Part of a small language model's weights.
Architecture: LayerNorm before each block, normalized queries and keys.
Each number is 500 + 40 x the weight over its row's rms, rounded and kept within 0 to 999. Layers, rows and columns count from 0. Numbers have three digits each. The size before them is the row's rms in percent of the matrix's.

# layer 3 MLP down, 96x768, rms 0.277, rows 0-95, columns 672-719
100:508521483478492489552524537530557470527497489504564462561497467512469448448514627550496579444431540556482484494547522394497592456537503472474519
112:515509520458471488489541519457504528540568445495528526480554400452435496542423464486481527551496527544537551473501481472458498492376503447522460
091:556498506516500517517435493529535486485519507480472538427514548561546498510490525483522457512463376476489443405541556487502545496491482537571458
106:443498490516467455528530490488543383531439576505508571576554458455500467502566539424545440472469587503486511566507508512503484471492493520462441
108:500523449461505552505477496411425473516550519443527539532524541479501498505425410533479470459558431537553506536452495546456478578560513463542482
097:479514421503536512508470514469584498608558528498497458517561477515448500562530571462464505461498569506541546518466471473485487437496450412528494
090:463489598502495468482497473493512501431419505521441406491505570557514513550528464475500511452591508401548526551503545457464456527559556512508503
103:495478537485536489446438491501485451593431536522472509593602511506472465494507459395479437504526493417504528418528483468475467497522507459463525
096:517484471516517498563540497512529564520508453559470414553523452552454487480556512444552538513431523515570432507572532540508472412522517447436537
092:516509506469476527480522471487423604486463493479472517539469500605505522506504479530527422469516485464513542439503549563584483515544524494423564
106:593467481506470491540503551475514430495538513512491488479459460556515490500454457554576465522480493526585488529488519470484501494510459431473519
093:475512539492488500541504505479446552439466477534505528469493571482480511605509536487437468460489551594470467449437485458477476523592549504511479
095:485523477527500548480490496497544477481461489511512445538540500432392497562541421444444471510481552512462536490521548502488538487412518566487519
097:515510524484436511538446452484507518536447602432505508528464490503439501445403514539539560488436508513467502459478474513502512504402499390518526
098:450470537471525482518445458558446466406497492454563504465478532534574498592447492485410488458537516481478455480532488489447441467376478516472495
102:462546496486555530482568496516534495607489488488501569526579470474515417455550445530533526588525565558493471455543507534403562460417485493449515
102:505463588482449475498412535491465472553586492550520484453514531590572527530531502536509444552560542546512476518479513530572469515525524539488516
095:505494502499503512523514487530476498482493508460414578479592435433494522514509498524615489554484425536481453496525562465426547478453488498494423
097:493510547533502507406517599437575471454449539495509491499579473519532507509425434384452536529518469395487430462546529475551460423455476526520486
096:501460459489514485494505508500478460494481466534551456532496490477484597547476487493518536490474453463427504499523472501491497515495529518476538
100:548422557521468524446532510536552506575423540527604494460466533476578401559494491443488480495505568512544497480439552489484513555463468545495447
107:499531387451541488494534520583436493499437546523527515483509573502471510483537418474463535489542530523531484456503460514469497521517548497496538
098:487515508549505548479460476424550546400434494566518563610470470460492466517526515594561511483478507513393485440531505480483478516455522500472468
097:527562493492501491445563478533562526488513464510558564470502515567462555506457474466442493544473475495438555433537441522443518525390547507541458
098:482518558540522487503519525526452496548467434516461524450543464448572510523530464428444495514476534587487560517495486514565456488405476570533477
102:519476496557467464424565516541455525439479609483520550494454441471521509483493519516522472488435522447492514509505419493468474453501500517502511
095:444502508509506513556517463521487578481521552484461521485508526483515458465504414513574540517511413514497480604453497473606444445555522457526442
103:460498403487473502459467528488389475445483561593533508455524415523512542513500451504550487489519538557535522528491512556509537581582520568513517
092:470530488504541462435511463438480499498452540525597394560564529485492475442452528490453451502510450436510533587417561410469514499551441493546522
095:534585539543503491526511549529421439468537581557489476503513405546470528446505485533603439505581543472471518445431536475550502504474501559568522
098:495534482463509451490493510517475517469642486552538463474484597520497470556538454530491498554494494584485476523466533484454507455464521515511471
095:464482525517530490496515498505461470511408451471609483501527501514475488587472577493434492525507528533499536545524519500530478513464486508427494
102:521523534536474477542527503505449545453475495469578470457546518456477546498462437487495506495435392461555545552509537528553460524476447503517483
102:505520487512498529461528494524527546504557461493470463533477515486547436520536485497535506436546591521464469525552527471497535519535530541513535
104:579430399478526471487524414498394502436472505446617461551564442492520496466525510465519554567418464450480479450451472520456516460498482482413545
098:492424471485512506487521492555505415548539518473488525510475552464502538505489461455585503523538503518493435511447518546475497555493506539529521
096:481503564527524476471463542526567463530453464524453509542617487539508467536560464541457525514480407456424522447419456488488464491492564515542555
101:399535493531465539485465514495586609441525501542472527550528474465485503433450580509488519515456555528572480516530484489470511441484454435479473
105:430520486509597466462460497502484571451483507493524480445384465538589524466497529517532487523560507491449513472529520529530497529500525494570482
101:421493471477591519418494534471467469565531565460535531471540513509518579553481534480540486491542494439541484542496484581508442553552513500516532
100:531473484512484366483500544451551555463436428540493630459490440458516457507500457501530528523583485494507463529475479510464422538517457451472480
104:416526473499529517509445469493558546512607408551496490533516407554493482420570464555498542502555388558562474530500510439548563506499531489523464
100:488547532516525472531556558415477532536475446520523479464533512488499488461511553489457469509475529449515486455491529473543460482537476555475465
098:496551501481531517529477482478490546429472480547481463449434448457517516465529482514473510524526474476454495515396491508523474496513456486512526
103:525519503474499548462501582519437544548492489478427521448546476420410545478490509470502553514456549499475489534509586523524486550538476403498488
093:497489561502521492460531430558584503555500434520513501468510444481508571532453399513482468463477438456496560415458471499499468479527496475510521
101:437554548467489471454465550479455521430512508516510582497502517448554501474444478602503593498550513484425463451497519434445516450470516485543530
103:499433459505515467535423493527504486401555519576518421423492505455517597558536527478517433479514546506509477562443502448467468533489523493535557
102:439531494459452518497510521487422421485617475503450489440476579544535480462533441520519521545492449550486431532496439524550468541535553576611473
107:544497449486510560484439488412575514508484465462515497536586509600537540539521600477500488473498539485487471534543531525463493465486546455469526
093:565542496513538450467466529463557512518445501567544533534481491483567504503490460467564522511567555464464486482563466543409474513438515529514563
100:445585420468470538483452501574437555449570464545528509477473497541550525517444483468558517450566486511537485495468515475501475480542545484550458
098:418498530526471469505424496481535417458556466468451499396416519546507459527430546527500462538482518522471508540457520474456508516569494470509448
102:518439519479466464498444454492488531474529506475494547521493441584471463466488519499551461512490472549513444558501518424485527441576460527459469
101:533480493479439537536535435508459544485457504490546464566511448468564517492524518506481464492474444472503478438484497471458548467460443528509460
102:361527468519475509486573481499499466456436557502548514469471550544558503477535526600455478463475469518477528612456465493505524534529549412556562
100:488527547520505538503509532474516509428487467500545458445474511480533479484502477570525420562424487448529476479458532527503486526479527499474481
098:518485607494512493517542564506372456461482440485504523475460454508474379508463573534494519470407427507466449514423491426439481500472506537542463
101:520493417491457527459506546427530536527531535457509524529573554468457563528498511489427550486586548515479520503502456510509449492428531495422548
114:561489507519461467473498581456478422521593498532516504566520512488486551534446513421479477493488553489464516539471543466512408512549531422519513
100:461514482498523506487432489476491562526460531548454521520503482515550435489476476587555541444543493475494442532495558454510485472555496533436496
109:441526543442480518476501525552506406376429567431509450483541519549454465549459474466606445495474626447482527460570524497471513518517488529523473
102:438458500507567575510576525508438477490508476456464460449460509580457499547562517519592485519505427511497477418555500493457553555515499615524468
111:488474496423549506519568490454472464556526617449498453522493468437501506449452517370491537497394504420474581510517542539433509488424463473500518
112:438491442482458469524541498556485475515564444508512491497550548428515604560466428457514593469587500523558463528379483521492499508540457488435458
095:490554469501482477516500532481525510520543469503532535410509508524542427513482565510536510548534549545470519488467482506484541546490473574526499
105:508537461493498447516504493480518552473471417531470557528492480452507492504540472469424500594541516514485452478514482561448495429438490502454516
103:479511543513531569507450494457517517543511504531442507596528557469517527479531496488464445489563515562470478520510569423470488529442552425495469
103:429564500489512535522564537459473507448591527527434474431451456501561472488517482530456507508550393608495478478544524475489535462539490468537535
100:470542455527493529444497473526440512501492476510491520462523524462533465483540553537537386477610615602460430464514511525453401512468584537497439
102:449565495490411491512395511516482511502523453552473543500498436535481533473518504512523605559550447552514493502447486479511519472539459512475516
102:492478530472468575475601535449549469468555551458519451483471509531508440560481506565554462483528446479456548555453503582417516512519522475497468
095:517489531550503487514554506442466535518559498490576445460539494445522514517491410493547488484442492426489486521472527515504424530575507458513485
104:487550472487485510517442485573450374430578466528500521482567442483419421461466446548476499529464449495496536463537567516502486416530505512527427
101:539514520505525449546501575521515557502499490529478588444442544505511488526473575574458477474520578487470542457514442516511470517495451519516495
094:523547456451538472471451537534447521470505559528439517528571447512460539467459491441447454512486544474477529549494498454538449509423517462434532
095:547552465499439465467490506533561506445562530519445500518519522489468421569523430498501571525510440493428466503495466577481414523440444537474411
099:466516482480474486486509472508551488497509447470509503460484492524521457441510545553560522489474466569544449531475475573504569517531527481492521
092:459506448499559507465483430491420461557488440481444549449518523485509530494464529393562536491524544501439526517427465490505469536490536462497509
093:459536480545493487497541532449478530555447562470540551465500507487513556517526569458439548496459521515555459524461553544514543551521556370515451
092:521565466461472459483510546446580486434505488500482486521530540464446542506480502460477493492552492466461526568504442550435478505447565527454575
100:441490419503481463480555451468459533495583454555513487487504460456515569499527530457490448488513494471487477480480474488497535502510580537495558
099:514521464495502535465530436518459553544422539520502472507432517506445469446508499547484491486605530494447478473517533457426553503500480493489442
100:511551434494495544520409467503553532404513510409477458559462473497502503474523519491491475516537487522479527533480532536452546468515548438510472
100:410541501503518469473489475487525504526458499547539556600470500508547433526454390529517522540487500504483501531450475469503471501451477487492448
107:550507485527475436556464517563535524489486423558526474455445572564493475538487495530501496405470576446546528442458451480535543543496480556462523
099:495508541506598511520446518525499474534488423527442539483545462418544504482500503503422473517502536601539471507449486536464550477509424568430474
105:420461487476491525467480545469585503507477529427571500555463522522525530563554497536468565484495544449547403520514528511529478506491519413419572
092:457547552525562477513523427522419593528515475532532512444453516543556445560531496501516448488499481487527513481479591508481516504557476569491503
098:487483486506600476504517505438497507568439526487575559515461516552491439487519508496478474510535524507458526501504531482508528439427468533462472
096:539494603520478553481476508564522547629462571512490542523406514500553452444500547478500526485459557585468443510477510436521503500559495477495488
099:450545589512480508450565488438506437434448481508571508516527512460463534484457533488510513491446537424485466499475568476436490517517529527558457
095:468545439512484446562563527524491510563474490469479503624556506467489535542469448452514468578474545421505472513468493551513474468527504502480512
101:606476555486439458469562480493452501468450535480476516450474506498501589493437408517500524482501450481463542549461460475574475489528480470453512
097:485494468545541484518422487601425453566400501424515498513423510488466501521492573492415421542449545477572526553539497499479471523557538501484498
102:494524534523467536486456430482471482491521440505513500587449507592475466474518506530503464485544471473495473492547542467479535451483478488355464